{
  "n_layer": 12,
  "d_model": 128,
  "n_head": 2,
  "n_kv_head": 1,
  "head_dim": 64,
  "d_mlp": 320,
  "vocab_size": 19644,
  "activation": "swiglu",
  "norm": "rmsnorm",
  "norm_place": "pre",
  "norm_eps": 1e-05,
  "positions": "rope",
  "rope_base": 10000.0,
  "rope_fraction": 1.0,
  "qk_norm": true,
  "attn_scale": 0.125,
  "bias": "none",
  "tie_embeddings": false,
  "parallel_block": false,
  "init": "uniform",
  "init_std_qkv": 0.047,
  "init_std_o": 0.047,
  "init_std_up": 0.047,
  "init_std_down": 0.0297,
  "optimizer": "adamw",
  "lr": 0.00549,
  "lr_mult_qkv": 0.4,
  "beta1": 0.95,
  "beta2": 0.95,
  "lr_head": 0.00744,
  "grad_clip": 2.0,
  "warmup_steps": 374,
  "schedule": "wsd",
  "decay_fraction": 1.0,
  "decay_shape": "linear",
  "final_lr_fraction": 0.0,
  "batch_tokens": 65536,
  "seq_len": 256,
  "doc_mask": true,
  "train_tokens": 252800000,
  "steps": 3858,
  "dataset": "wikipedia_en"
}
Each number is 500 + 25 x the weight over its row's rms, rounded and kept within 0 to 999. Layers, rows and columns count from 0. Numbers have three digits each. The size before them is the row's rms in percent of the matrix's.

# q: layer 4 attention query, 128x128, rms 0.0744, rows 37-63,100-127, columns 0-63
# k: layer 4 attention key, 64x128, rms 0.0632, rows 36-63, columns 0-63
# v: layer 4 attention value, 64x128, rms 0.0623, rows 0-38, columns 0-63
# o: layer 4 attention output (transposed), 128x128, rms 0.131, rows 0-38,64-102, columns 0-63
q100 081:512506521518552469486522485489478505493515471489508505478507500450499527469473490490496454499491467520527503489475523532500453483536482466483529531493486499537458513516528522496474479510536469
k36 094:473512481485497474469496495455521523501495513523499521447512508481505503478494534509499520444485521467487505481475492528472473437483516490517503514486507521509479484523459476487454531526459483
q37 125:478541486460504551509484493529482443516468509492547508520494522497469502462494490512517536506518463467445472506498463506505539512479454520491474502500512502483540481486531531513532484490500491
q101 074:499500492460461556532525526516484522528478521493480509518529498482456490508490536467546479492515492487452516514500487535495493498481448505496512522485522502538534493450506522480488432472491479
k37 114:475500538491473528506510478503465475530429532463523506494536470488465501455489501495509533477505491487476463527507477513486511545487506489500503522517472483534516494489538527509515472483497496
q38 089:526479478513519467471464520472548532454528500518488505473480513509512477520489545505489494492476502530513495506502524538489508451548513521486524519474489510493491530498452500516488516485497507
q102 077:498470476534519490536509510513534493528505483517498549516471541479527490484518534474493495551490492523503478528469504503500467505525481466496488524464488517515458525509534491500497525522538512
k38 106:466481461508495469467517503474487482521531483462494547450492502489513508503516495523480530477480549543506514502506499531446489465510516487530532507460502497479488511491475484466518484515514534
q39 088:537519551511523506547480540510530512513550479516509468526489497505464533512471476441504496475494507491484475490505480512471547491515519511490492447513503490545490520474481494509521474466523467
q103 078:547519518514541522495497488499557475484482489539507469506539483515480463507482497548500535453535505485448507498510503522475488472550508524485463490501491493541493518469524514549487486512509500
k39 080:455524487444497499470498483512480468477498477508551476530517471483510515470488450515487523540532531506477515503492476558520501524507470496471467503524518508506528546558525507516485535490531533
q40 123:487456476504508500466511470475463532512509482505464525501492537445522497499536514494499504480526465523522545481469540506504485474473470461499507539477473539455515515517506521535504537463521531
q104 068:520498484470496505514470471467502508483543495505495497483510479456515525528485510496535485477490511512518508509484502518465487485560491469463518519507502562478487470537450482489446503496464492
k40 102:505505450528484459489522516455501494535528484482480486497490495467508524469535529510484505470458528485479516482503480510469487489531509466477507494478509526500489529517456490521494518506444527
q41 114:491493478525479496488480515478516509495523505460471559486485537494544483519543492488500452526500509555524544498508499476505503499490466514539545487483483514483526517541502494535452521512541553
q105 079:525465517511538496513502493499505497519493483453510531549512540436532485525539499498442509521525484565532489486447506508458485493513519500504527498480474512511508523552496505506439507497506497
k41 143:520513477517525488480495490494527521523513504484486516461526509480528503515519507509476534494483505505522519502507539541486458471505506487495523482493489500451505515494521490529488501529509527
q42 085:511562522510526497533470491539474510480497502498526511495484516518505514470502495471475465502500511559489502505474502491540498487491539548495477503468472503485558483553561491490524541540499497
q106 070:519501491486492519532485511535513498534495506494503468538460479496473466484496499482521502501477498517480496518482491501488556523469499504502459491496525424540470462485491529519522455498498441
k42 109:538511515477490530501478495515487508455499519511494499498523459482468515534489527457543502491505477494507492517516479494522506529528530555558492503504516540509455506520509487481504480497512459
q43 122:495499519474464511539484521518484515505467508483511483527504500553471527482454515491495520505476533484484462525517484486530548545481509511455478498483526489514480469493482513473547481487473442
q107 075:491508526476494538514471516521487493502500507518528462515520491529456476446487492477484539491507471486471473488544468495533506533522518491461468511509509497548484451443545536489494487507528486
k43 099:492512532503504529490506498504512474495507513522536449480533481549469499503488476511528473495550458556493488518496477520503513510490478546525475477496516492540514519516573527471517468487516495
q44 108:490481445525462509486547478442527507525490478503509520472527494502535516483501464523507519475470523491505523535489532508492506452474489479500523516488471471470470505513507485493481522475497520
q108 076:479513493486459501494489490516473430488516496472510482485526530477496506483520517471527495505508497519507508498542476437508496453488520467528552527485475493466493487520525477518490484478464467
k44 105:516509471532540458497498513489501513529480487483446538490479514484523506481512484492490500455490519507483516479504535524505486488482471478482474543497514519488505483488457478518487489533514515
q45 100:508479543518517516500531502506541465500479504519507543496525512497503484493550486466509481454499444498465504460474557504482523501503480510521517520534489474539496502494481474512525514493573511
q109 086:500491508442471538510506514506503551524500507498525471467485533523514520518505518563521502463486523532493482478480469487452475495543460473491544532463469519501464472516472534460491500519536471
k45 089:531510498522510469447482517453515530531538473491490434540528528487521489473497553517498493475501466507528530491487495483456476463471482487531533500491466486489523502494482455474468472545506504
q46 136:520469568495472484532497519522484475511499502520514459529488475503459511472456500489507487530498521494506498538507488486527534559508514496501458499513521525527494480479523510473521469499501447
q110 081:475506498479492491510495481507495505505475496503529465485531493528474498480471502528509528531521500505455496505524489447553522526473504510527441500465535469497491462512559491473539498488497474
k46 109:488478534501499526494522491504473510486467504507537471511487479540474475495475487488528472518533493537498504531517488485499476543484509546506462486494497484540502492513534496458487483471483492
q47 112:511533462498482530498490510506465508526516522482490533482503537474507497525532534466486479465486515514489507482527508470495488482502528514512505520467485519468583469524477522467507505482510469
q111 139:507532501471486530488520482492513500482503513540520451491491471521481508493479501513548496480486513455485509526506521519512526479489462508459483502536497447514495480459454504489548459473463490
k47 092:484527519465550487482443491495511536503505495517516478493468509490481528490519553498496548511544460472490504484480490493538507472512510537464516519526509530498542477516522498491492474491482475
q48 129:550521491481518528491495451480503486502465462509521499466567486454492462518485522456501523518499474489491504527431530506438500469521532512505495458489469474462505497524497476496495494525533488
q112 090:496490500499536514495521493528484456513521496451515502526500591522520571514502490545505517564507504515493482475506519515488504493463459477554486473508486478455509507467541487479494497481474507
k48 095:459528506554510510498452504469520475491516489481482547512498548506512439509534536491477508515504520467488502495481488494476445475499494526476477506454483463480448529461485478528493519491502506
q49 090:494505513480480536505467497482474496465483511506517517504539510528480534503524487492474472506491485538532503496526510536502472493497505554525542518509491510479505471542525492468505516523515525
q113 100:517539538498497475526506499500453505520520521484463485503515495521471481451520507486474499500488519483501493471478497510482535466512461452505488506542520453454481463456511526497516486476503469
k49 092:426511505530518501486476507478503485505485554494498526496519531504514483501530510462527496498501533487514506469507525517464537507493520509479509526503499548512467535476457468442503504515514507
q50 097:506486515519427505527488506508522471534480535555498486513488488506497465522491566480486507478461515507547529515523501483512512502520468443491511495478468471488478479471458486428490482485481476
q114 071:505526536529491498504501513493477481520453545483503506545469481510485497492502522486471526528511514460530472487507506495536519469515457506521502519522482507484508526565491457425532499514481483
k50 094:510479502528544503496488497537484518475498501511526474507544491518493524491519534525446464516499506495479502463486532521457471452527502533505509523435491498482477508551495520522505515501528481
q51 098:524483514516517509502541480529521473540462522540502488472479522504515477533523512535511503504525476479463510537491460513496453517565470500428519538491485514523536501525512546509516476465447488
q115 086:503503546488475454486491502496531547521513496495506475478449515488488494493530504452507516493481512547530523476469487492504513495495494490475516519502526509562566521554521498520532513491463518
k51 085:489493474522533465513502489488464521505493534469454483507489498533523540460524477492501512519507469500467496500427480527483516486484500479519499482543473516480485493521509549518483466456514528
q52 121:457499473512514536479477466516486514491497500469492475471538497469501476481500517520487533522462528535490509496517535553469514479482547477503486472491522474465496517511478497479515508559456516
q116 095:498478524502502514505497477507466467480467481523523494473517448492496530471458514496487482445508497454512485526522544497538501502513510533472518519527501464502508514477495506513502440511519487
k52 089:511541508503483500499467523492502498508511540528459528473478546493495471517478452534523480488522494510487500485526509512514475507507517474524527554490524482536465474482450502487484528452511443
q53 098:507451513494533517458530488506530509513491477477519494495514502466556482501461462514539469462499505509492512501515523484544482453509531534531524508497481494524471549530511501556511516476527498
q117 097:496495464521517531481502514550495467527521488498512503519477504476502520478479500525511519517478507483498492496525457466508519511502469491492497490473482487457475548472493505527535502472479529
k53 082:484559521534515523474481503506464530495526492490498499539486487507481486482512483446509517454521485503492471485489484509506542535501511517517460506533509496489517503519439480472523487530540478
q54 112:514491538541528455483479490476567507460514517487501496523496497484497457455505505505436488518468458514489490484480530514486508510436510514571489477527478483507496475499482449517532545541532525
q118 094:526474486525498517433466494466501441472489521485533505511499490489504496512490510521501520513519487490532468468495474469509463498473506518506526494490501550487492511562482462529525485498479532
k54 085:481486512488488493494495505531508474553468488529515503454491475539510463526459507462523497479495516429534528510558519479497495529531486483498529515506499462505524473481490510505530527503485498
q55 115:458497482464489540483471480515480491531497504489507491486530542481473490500505484439532489485473494502515476477492486499486487471496480539477466500476474462515536520511503515478524463460535499
q119 086:536446543512502558518473465523549451495502492485517510511476512504496491509501522492521539489553495538457476488464513492471501500467447519516528500508510490479506537492512547523507517445464497
k55 085:520529502510510491485461543488481469538489517506490515500501462516520490530481500545487521560520445490490522526504462485521485532488510465542490492462474519518496489502540464505544499549457503
q56 116:521491543498534472512475518498512476477497507522541482515507435512483519471496483522504496517468503513528497530513511528555515520502477466450516454473495514510499536509490464512502515516477496
q120 102:521501514443470531481515502512527430514516491496483502545495506501486519510520511470489489495507479547500473548508502475483486523569536508531511498467484491480504503531540466512460501520507472
k56 093:528525482546482520480520489541517472493476498527489520504535512486515497534507555533544505490462467542514521535522508519480489510533507514490496525526485463485516498514511466520516509476507491
q57 097:509491485522499519538537497501469487526537483511546497481482479531473493511502486531453538485478465495457493514523508471529482518474481492507524544505495541499465465488508475498474516538435538
q121 115:497491490494491506492514475490532564462529526521498479459523490516488477534489501511557498475487502496499506473496523500496484442511540504453509515523515436523487432455464491537462515507435490
k57 090:518474536519511495511517462524502490500478461476433507543450519476483498485476497485459521523464543482499499483483535515511489505479527479520445501529554489526517488479504543502489459445507523
q58 101:497527451463522494508506515500547477516525515495516488476516514524490511483490503498464516530485490440481488536551483490551560519525474494452469498458470494488488516493464489512500496467496492
q122 096:463470491450516534496462475537523478483522506525531517503464532530500511516506490512478512515525485462515495488516515501497475528515491494474548486522503471530491556459477498520495481470515496
k58 090:475523543477462495527549524491546467488492520490433485492509562489519470544495497517559502509474474514516473484548476504516502488507511491497513467467520505504473514495506508522553499488508493
q59 164:473503490482503502529512535546462508551491524490492489496465535483482526528513473508515524490519490509467483476520490447533510539478481493508482520484524527492535481479555536497520473528498499
q123 113:506486491517501492468514526470515534467510525508520478509513481510504494513511469514489502469483529522516531484499529512517515480513523471467491516523519512571452436477457476510470518491472509
k59 079:507485478498482513534482487539527468498467543500461447514462477481476529495465518446510513515502519508482536498499484497501508516501504513509514500549558533522453483548497513494499508472455483
q60 099:574501530514528483520528489470521475508511478568514484493563477513488504505514486507477480498488469488537507550454515503469519487507485570513521469499471548490486504496491494504510496483504501
q124 088:493462482501469510463554522481470450488538466528497467502497489525480540502498506465479467490454524472488529505510527471494540517537513530506537437540534525508499504489489495482522474507501505
k60 097:512495505532521498506462474521469433513447483508482515507477480528515459451474541473498519503519465496517514494496459493494509505487487520447493505518487501485522495487485493444501509464494533
q61 111:516488457511502427520496495486497568507478487500499469473500495502544496457508471543477549502517544464466519524504507463525533509499490453456502471469524493485442464514494517507479510485460471
q125 097:495531524533531482490532453512502559470534499508513511487550486480539518489509455569483483454488486477512493505516524524505479523532509534487494491485507527542508497509524490527513489512506445
k61 097:505513448488521505505485518548536447484474481543464503558497518520492481482517480496492518516505471517496518496504496510512484482486527466501514482508492469462519495498556518515467530474493519
q62 106:495495455489456448525521517466500498525497459511479472509457511516476498494482510459552549487505553488486510481512486473492526494469511475537523497502521481481461506503450495505521533440504506
q126 097:456533508477509478516556493521499479494501504496489466480501490516450512521542498494480498477484481495530502472497490537523492473540487472474546499514511485531510475448543538513515499513581487
k62 083:521501524491524527497491518474543511473499490483459469529485460485517493444497514503505462484453536495535518471491481534495488529532493499480484557447510512526473487454500493529529513467494501
q63 110:480536512458520502502477542491492491456523495469475472508513477535491467468518553441519502545477523500524493518485506493487506506506535506469475475533504460475517477514488481486515515472498491
q127 085:459488534479492530485529504517518523495470495513462479510482506553463473522490532486499476494539464485534499521511507524531493505485487506517491509503492484552521538494488474479443487524437523
k63 088:521467504513506502517507477510545501493519527472556483457540525482509462507471495521525517499516519537536469488506531522488483473499493511526529514501469514533472512496533460523517521489530528
v0 090:494562521476505506502525499527519481529506474562524518469494477527524490457506434513527482518471496524515489519522513483545519502489484483491529532520519497486517515501508502504501482478515465
o0 091:512511552490478478538490536525493501584545505491497518517528498500509475477519495487517520480551490438508502474493505500481497486466477490504432474505506501550540477478530506489472515539492536
o64 112:435527510494504524485465502516494485561534485490498502523531504521509554523520479521533507487514507465499507481492526540501516474500502539549490466509498480508521496451546477490505496475509535
v1 096:484521526519497506530495549478510495517506478510507497478421481538477519459483469536512495510509537500472519504528457467498542504471492521524509522501472502520490474534504525492513475488450502
o1 081:489465499499523435531487516488501496472503520548490439504476476487462512509478542530512498547509487445486500525508521529506521528463474479529465518501517503488436457509455500470469516505482493
o65 093:502479522496477535524521458491490506475446515532522470540520496503503488497512552492474535500492506487494507475484478493549523509422500515524542495499499496489525490524468459461486474495476525
v2 095:470479488463485524487462501462471518510528502487479475493474524498510517495497542465515503527543543484477535492520502477477506479519519547530437507536500479499459481467513497501505534488503470
o2 099:497512490494500519498490517486502523507512528512482484502516534523499486495517550458540542518488484524527460484476487481503533500536521522462494475500507502505508571517451473549503500472507495
o66 105:490516528478526495548480468453494548484537495505494516524498493491468451508510545474483579512542502533478498532489505464485491486570507511493470512498499498503509519521457479526462506482478488
v3 096:444449477508543507474463530514467489491485473512506491465477470519469505466496470467516498499543496494474494536495539506503521482494509510501509512472506516501486494493465466471484460532489487
o3 079:494498525488551520455530508498519489474547521476498500467498525510453511458525509479500528534483479464452533506496524491501478526538486538491454529482493496476514527499525505534490491538509494
o67 108:530510510501512501557504497505546523490525488534516496510501544473498511481498523502504526506493488506498486523450497503525501512526495521570522469466495499465511531519522506495439493519474494
v4 090:462506480517465481469474524462457525519521469529489525513461504472512505504501485521508510468472476505478483514450481539472510495485505481527497538511475446512497467454501482517516500500487494
o4 070:517501536527496482505494475507492490485519505523514512554495510544524509521494511493493479499497525495543488513495485495476490529498517474500509483496511493516476505499445495484471461475484464
o68 099:521507521530456465534488509493519483452499492507513531522511449521519472515495507511509533487488514469530524493494481529475488476476519489505494497493495512522534515475445509474485503488480457
v5 096:464536501514532478466466447514529518473521465482508490524523477504490466496476490520524516479497503479500466533498519514521470502537509514495468498509459540528465458461465552486529533504506486
o5 099:514469499480504527475499518504552446503530520519505493493486543474502534540517500496529516510472509466495475534491543527478477500531490519517474532522540551530507540479525460515534474540484500
o69 102:515493537520470504557490529512534519525499538508496501477507511535516505503503501502501560530473518489505511496469483533459449480501560507489524504527493512524528494502508515508496485513467486
v6 095:493550519494522482543557498505458476513527529514527489465463484473528522427500488504495536533465539496511499530512547505487476546486503507484525537520516486520509485464467524483515503476548505
o6 098:493482522462464463532492497457462496516496502557478522500506504535479488532497514517487489476563497495496457507534524535490555470478485477500538478507509519521517485472487481516469496506489501
o70 106:501491493504469504525518501474498550558523484525502489494496458497500503552472492530466466461497508493478490482493480546501546471503498471529503485495520512499507513447498462524524514449496528
v7 097:496493465502483478464481477480518533492487532499511493511482504517516490452492469497470495459519538505487472479520479486466519515504516502436538488469501464497513555516511471521487468474464488
o7 104:474501523480477506540528510487527494499503479514504514504517523486521496472490464508472501559526497489531500485523524452525507449464549508520521515509492477486470465497462492497524523511542486
o71 088:515519513502492503504456525509545494482432483494492525497507542484574536498492515520502529503474485517524511507527502497526498522453511488539513489518476515513491528530455545523480504517524471
v8 098:477465546527529487522458508510513492520494507502499503535490507503477458466492472474452525446524470475455493475516462476503487508475556541537471512478475508484536508490491454467554481527530525
o8 102:517494508477489490529473506487512520508546527515497462534490467526472482486491506516498481538481496496458553491543520495531501495491518463530482521519522525454481476474436503499483535568481489
o72 091:469512502499472463515489494482517485431491500504522520525494491507509467487521496520517487482482499537508502471494517472516491488496536504496514505527503494512480491527477514478494519565461523
v9 094:499484513502516530443526500499508494486532470508531509501491497507465482499541509477481515537484449468516470471550519456478477466468518449479525509550541502530506491485480501521476512433498481
o9 084:468475479487509558460523551549544490503506513467502477488503510505490543478515484482510494526475473512512491547494515481559504521512474503488520485498484486496520502484552499479489456476496503
o73 097:459522523481513470521502489541523482519471471507481505537509524480482524499481505466471453508503466486502468530444523478492512481539493506519518487488507525488485505479476483506510500515514503
v10 105:502539535521526541500495480471518505525544488504494519456513507492521521500499494497478539514563453503527472523480490485508514496483520483481484526510469488490549524511539479513472510503489514
o10 104:517513521526494475543471499484533518521474506478521503489461484520504448488501541487479465483496472433497535473489505518512488499457476470498490514514522494547471454484476516483511457496477484
o74 110:482470487470507505470501519533484523530454512462535518529466496511504466481535503504464516474531465476508519461486494500507495506482515483485502494492430541526510500486498497535520458511513490
v11 105:542469513493548518491502481516476476515494545490504509487508484491507490548516504523490487518520464503466522540527493499520462507524487504460535523516492512487502517461549510501498498510475519
o11 095:448518561494438533501457477522495521525515485495512564512529503461523498509525486486522505464520458496497527479471500544512491491525525515468533508511510511510545522506519501548549473540447504
o75 110:411523505514483495493457502552468517510486523488500499494489520533467529531512471502508523476508440505490478501492498521520490510507487496501481472507522487500506547474507503524509494504442546
v12 097:525532520471498492513545472518500535482533511547515516513503482502489537464492479492485482485512462482489493483533512503501518450468482516522481484471493520506478514463469499490509483489547477
o12 094:466519527501511493492501470527470489507507491488540498518494499522444456511499486515519514489544473481494517486495488490465497465522477478478430467497467477509532491475518496493485495526479496
o76 099:481516513488516487507487526496475491507545480494523498495496510520491466540518489491546471459538495516497492503470511478462516477547477531470445484499503470492498489448502497527492538499478470
v13 108:515478524530541478522469492519520525484466486464542486482485551493531458492480460478472508502523522488456470450558524477498513486494486500457528513444524507486504501510477466492524517479470482
o13 105:430491513464517495511503502529503517514543534485506483490506491492483500516470488502491473503505485491469509500536540478506477496495476493490523470488482525515507537472514540519522522514497518
o77 093:453512544477503491486477497496514575483483481497506512486492495481507504529483518510510493473459497527495518459500495523507453510480483518501507490484461510536499496522503524509524496505492525
v14 109:507546523489484462539543548457480472517497458528517482511516532483484518469480436506486522456502531498476491464533456489498526525493478472473470488492441491473505483459509471484455492493510475
o14 110:516531520487503420482495488505462474521507520543480453504477484523490496521478503520516524470480502454491507489508506489516520483464494458530444486488506479512514504506491491481468516524469499
o78 105:521491482504487506458474509499487499506484472505512477546492525512529474549477532511497557468514526522467503473526507537502492478454517482494516516500514522513514500488486467485503484502479486
v15 094:511548495499496522495505480503532476516514480553500481534505492499466438533466478511471486515525493468512495511525469461523460505459509524485521482532510539495522536474470525507482495447492496
o15 086:519515487480503478502484508484485464524474514511488488453506471522465478505473469512519515498515500459540479484474521542507507426493487476527473468525506489519515512492521509514515479490506531
o79 102:473503512481518496493497493508456493513457534516522495512515546510486482520502500445530471510516476456515503479486512484509486480507450505464517464516505522538494471462526476466536507505492519
v16 094:534487501476513472504512503526515470533550470539470469461471540508464508518519470466464541520519520505501465435504503458526536529489440496496509515505538492479536526492509537512475472503459526
o16 094:541523468478496476509516505503486482496543508534477489524450507511504498491479511504489521533477495445534496493472494514500553464501484471553442488495494480512470527509454510513495504485520499
o80 100:504498473493499506483467488513509471510501507539463526488484524463510517512490484522548511505508488442524518516520463495464560477520488501502516463511498515516520495485483471550520506491496542
v17 098:474509482508509527518501485499514512469480545517554481488521526496504511470493515541456503466467508485505509488545477529487477496501561478541467447497469473481544488495496476502519483486494490
o17 107:487495486492506473503480503484497490502455511491556520489535476498471492489510478521509501502507507560501503482525526491478523461512534505488515532457511480488518493533508488497503511526492490
o81 096:503489493506485494524528514500516481537516517512556496499534487509507501483491470507483482505437496521478500490472513511505490520528542498472487558529489499465487522502488490511475494536488492
v18 093:478518516462498511490510507520493515478506468523470524501508496504490497495507474483516481490544546488493537502526544490508468522479433526502505455528504519507488545541482539477523541504504500
o18 101:534546450459477520493545466493450489516498466543487529496509486498515471477531477529517527496522501484531496498460483468493520452518474492492455492511483492500531492516547484507505475499537553
o82 099:500540511441530514527518484504472491535524485538490494471493533522480493536524499495524507513505524529496474531458481460487520504508456516493476483522497510514491510460574498525494522519491503
v19 097:547502503488517473522448491536514539509525503465473499534470484511497496515491488538491480531519462481522475450480544475522529512540473524517515505488480558528479460485505518516467479504529470
o19 089:542501524509537475460481505505471553485536521485464466485472481482459517479519500488507482519514472460458465489514527516569520514451507482516460538520467540497480499491475505507507483547479503
o83 104:511477518541495511486523523467512513488519567482468497444494490478497547458516479511561454542506475476512502522546516478491525515494456502464488495495484501469468503554489487518523559492501513
v20 104:498502487486515482483489470509439460494508486491482479544478509504539481547478500513478514536465500467472477450505525532480513520547511515486498510523549498495473497480508467472532498522496485
o20 096:469484505504477504508477499503501532494493500495525490523492489543485515513454498498525496501517523518501467510532461530460498511528495476464534467459472502500486546476457509513503497498490478
o84 094:507530529512517471524506484498526532460546470501482500524517474508481467523475509487499471474491528520487537501509496511448468486561509478469465542497485515537521531485459506499502546490502508
v21 097:484497480479489502507480519514505526506535501471463488467541525512532488530531450527521531547499515505465466533486497511488465509523508560487511473511542513469477484551471528492497480462467460
o21 089:496476494518528499508503514502490518474486518494512444487452513518480530541502527518472531513506500461453494548527509537500497547498454478462499505506530538515470522475475499459476496486479478
o85 100:496514456513476526502482519442524502507499528483488519469498497512496482513518510502513497534469482444511490534522462515475487483533519520437518493530476497498514480490472485493490520532485490
v22 101:501488471486493505518517489496481480469500556526500509527530523521536507537461508508474518511553508456476463490489461526488507501470495485520482508503511515513461506493499500470472462482494541
o22 092:490489515526484446530449500495522506480484487476549521477530488517490492463479477493519463476519477531502515473521494503465485483514500505478503460463476488525545501501515525497465516515509484
o86 109:526508463544500492479464528488489508499484510489492496457528497497514452482492514514536492446478475537496501512520534535468502473566497514493474501475493461528506525555457511515478524486521432
v23 095:456457477528518497491449540510507487491520500492474502490523521471520511439491489450481506525493511492485507493522523457495497534465478522492515531524483490447509534530507515473536548508527477
o23 084:531523489503488511496532482467497493525472504522520489510474496473481478483519498536456520502508470544498493507509523522519541501482526460493482511513468511454471462504480473480496528500480544
o87 111:497503487452512507503503511480539514488556478511518507489476515474488517488535508519470482512492539556475483580500510480508466570494544519468484520510488543520483482513489492502477539524489498
v24 095:533492488531557478502519449473536498485508524451516492525512529528486571534518440477497495474520503529494474542501491486511518524476526549522476462542529534535503481532482488514520489496513506
o24 093:506511480456544505532452550509466488482527494507524491489468528502411495484482526480502506508526530454517475509466487528509519477534512512505498518456483511478513488495520513531479501482489527
o88 101:494479520523514492483519506482463492518524534505506493515451526541442492496528539462516486490509545540509483490497498511488492524494505473445538484463499512485479487500548502513524493475475496
v25 095:519483500494473524491496530486488496484545546473534486519467560495512477491500546455502514490477465513488494484475525487479517520540502455485511543465515516446521513472504489465488478508519510
o25 103:509507504534495535459506476516506505510494489495495500547481494472496463488484492499484469486465501575475498529531480478518503548487550521519532505499479507454504524517485474516519529492540498
o89 097:488517509528511488486490488521502509510524489487472482501469498454480490457472531524476449491499516551461526530531527512508511548539490486542476516491489540506472540512471497530486505478527490
v26 101:504510537474489486510495544461499489513501484502509514524536482500481482513534565483522482482539521485532516470503480531530521519484530472513473483489527507460497504449545504527529504544471475
o26 090:522501517507431442490463478505534491555500513507489470471508449489504479504502483484542499491522509469465536471530509531471530495476500472533455479521515476524494462506496519472477533526494533
o90 115:483497466506488486475450481497492481504467492501519515484525523499488480503505460466500547529523496486471480496514527493509510480550491490531491510527509499536513441491514514454464455529513495
v27 111:488521483514466510508472482502491476499517502513521512494491477496503525521531518468506528551475523493486520515523478478465525475458544490515511492431507494497511517525549464473529518462518487
o27 101:481495469481451515532499510498483517516477520496501500492478470503488477486515519459506485503485499534514502500550474471510523478509535485517574478469500477452553457512498489466459497476531497
o91 115:485520506461451503511479495473538507470523488474489482511477492468474515504512479485515480479521520539500488543511517525510515489532536500477521494488477495489533477521481502441466516524497528
v28 092:503520541533513480501528489523464556487491459484498489530530466492536483475489520490518515458486551502491485508487547466495535477493482448466481483510499484531502494504499510485497475527477494
o28 093:484496493482557478469539507485508489477510498485499480492514522509485526490489495545513515524521529449422517506510525488495506523485469525525424527499487513548464470505507530476477475529483505
o92 095:562486505500483521533517536515524540556486487520514491471528517481549474478492493508497538501457513537466519490494478527501485519456493494551508487490468520508504508550515524509480485494529448
v29 088:506481526469534532466526464522545502467506505524508501458479539508495481493480462481537464495511471439528469510498478468532499531489507519461527559470509563478518482477491483504524496477475519
o29 086:492519510497515516476497483528527484522513511496520527477502484499486455524485479457521513490508467466505505485449512558486469484516469539493437507552506486508509513494531531514535524533505539
o93 088:443523514516503514487475507534467541541514515484517486488495530509485498519520514486539494470509459482490494494449510537506507502510443522555476480484490505505490496510543496528486510491468520
v30 100:490560466544503525509472500514480483491509476522478488469427493526511434504472479530498465547524495500518497508515527528552486520528545498498478523506519488491531492444459513470521501467475524
o30 082:535507438500505504486500528458512458531477525556549528499516521494527525450490495475505525485503495501512454505535511539484501503493465500525473495545540541500461532494482502489478439501504502
o94 111:508502487479493490529499521533519490534517529520504507503503490492504512474515494490509452476485514475522502455463472510516527523496533523517485485496465531503479516529487498474501492491527497
v31 094:480490506521482483450563498517540473486507486499516502486504510442527528512474537453489473484498489531534515481443496487518527524545537504521515473497507456446521513499522504505500432504532496
o31 092:486515507491501540486526512508518506495471482476519527507506488567494493453511491511500529502487502480504502459476453509498481481481514498501482500482469461469508515515513484492487483437523519
o95 101:508515467482490497468524474494506435498528475500465501518477512516488526452504482490480507469505491486498520533489506485527469491496527471540489519513511546491458526478507505490466533489528470
v32 099:449519472512501492490487477495508468507511557508489499498477524474517501496470511503488466553531465498464491500497504464498461529580459519501492505503545515521518505550473481499498526506539493
o32 112:530520491479465513550482477498496497490447474488505549509499494496516459511467457516489471486527537520550455441481501482509511453508501485484520491494498507457511513504515508552499502475548522
o96 098:521522496501523483520539489503481546491528492503476502504468458463517492495472489512469409467503488473532513513492481489487494476507480469483502508508475499524511545509490494519531523479540523
v33 100:463536514531503558491524453490514504532494477477468511522503532504537440511494478501550491530521444511515480472507519474491479507507486485539475488493509482455515498492524501522473477510505485
o33 101:491523542532462511495487474514507529494451483496508530507496483557510465532494502480504483473495517458535487469473450499499517497472477497483543476527531492519481515501498501479518505442519493
o97 101:495514487536491489475514477518499475487454494474444537529470429481482481489517499497508435502491505468525527467494490474489493470497510473468509527507493518512491492543507488509535533520539521
v34 098:436482509515476535487527496485555501512492520497497521522548532469521494502443512505540477497514522502517507530473503507531497526526527523503481477465443502504486473507511474503527532520557514
o34 096:521502511525476528510535459473566486552482512502509518509497469516510457526509504515491497490494473500525524479498478470491484477464512513456506502499513506477480478514509471492491524501525523
o98 109:496473492516513521475532514462463501479491491487503494501496491539499518462519499505465534504492513494481486492518519515521441492501545504497483550507492508504480484571505526426490510540532471
v35 109:537527525456521510513538480532558523525567482502474483538499508512474504508491516513440515509512490497549475468488524522496515502536458497516503450499494526516484503538528516526497488491516518
o35 099:516492474486517511489515543477491515447509490476474489499489501510482501424537484505522525502498485477508521486473493538535528478497509486527448530536475477537531532500494482528518477504521538
o99 110:484481484483500546483515497472490484505505484499480458496466544516524538464509480515544496542511460493507510552542499526522558488491458451442513460494470503483484527497498500499524527464513519
v36 104:491500515542502521519509473479490486474510511485481474473507531476518449494537464518498469506498500523495509531452520518490460528491519525486504466512551507464466523530503531529502529482533493
o36 090:505505507469499547475499484544506562499456470479468547478516519494489491537541495492503506459500476503513485517505495508483492472543503493461549494515538504510526543462515488529510511437529496
o100 109:515528506490520484498496479519489490564502484495487515487502547483497493519511506512472487494480501511495478488482512488481515493550499490526512484525501513524486535464551497508524505490537496
v37 102:508531485472509496488483505483479523518489511489542467477576500503497527499491488533460523535492466451488470510470486477517506510480498503541486462543559496520512478559504473514500445531539497
o37 095:501502510483499474549465494487497495493520512519506506516513506538476505477481522505496532554541515490502503471515496538495506486476520473491460499453489500485540447538468531538472523540485485
o101 101:491512496547497492483510497494490522494542507509474526535500487508506450494479503478535501505559501459485536525504523537486481494509473495492514503488484474466526502487510481535513525464490517
v38 108:504503510479473462498500525483501554525509523481518515474520471513523482509497459526487495495493558463499516531490528505502518509494534535498517554503554469535467502511476554498476511455487470
o38 103:494501466490545490528512507487482511518520551497497481511484524498534534534487528496486479496532501486481476536538513488514501541478460469465505493515535539535471490482484488479457487498474469
o102 099:513493515492515490502484499479540518508501506486481554473527496541510491522519559460473466500504521460496524484533458468487503524484495494498528495503494534503503448474479487499505498478471479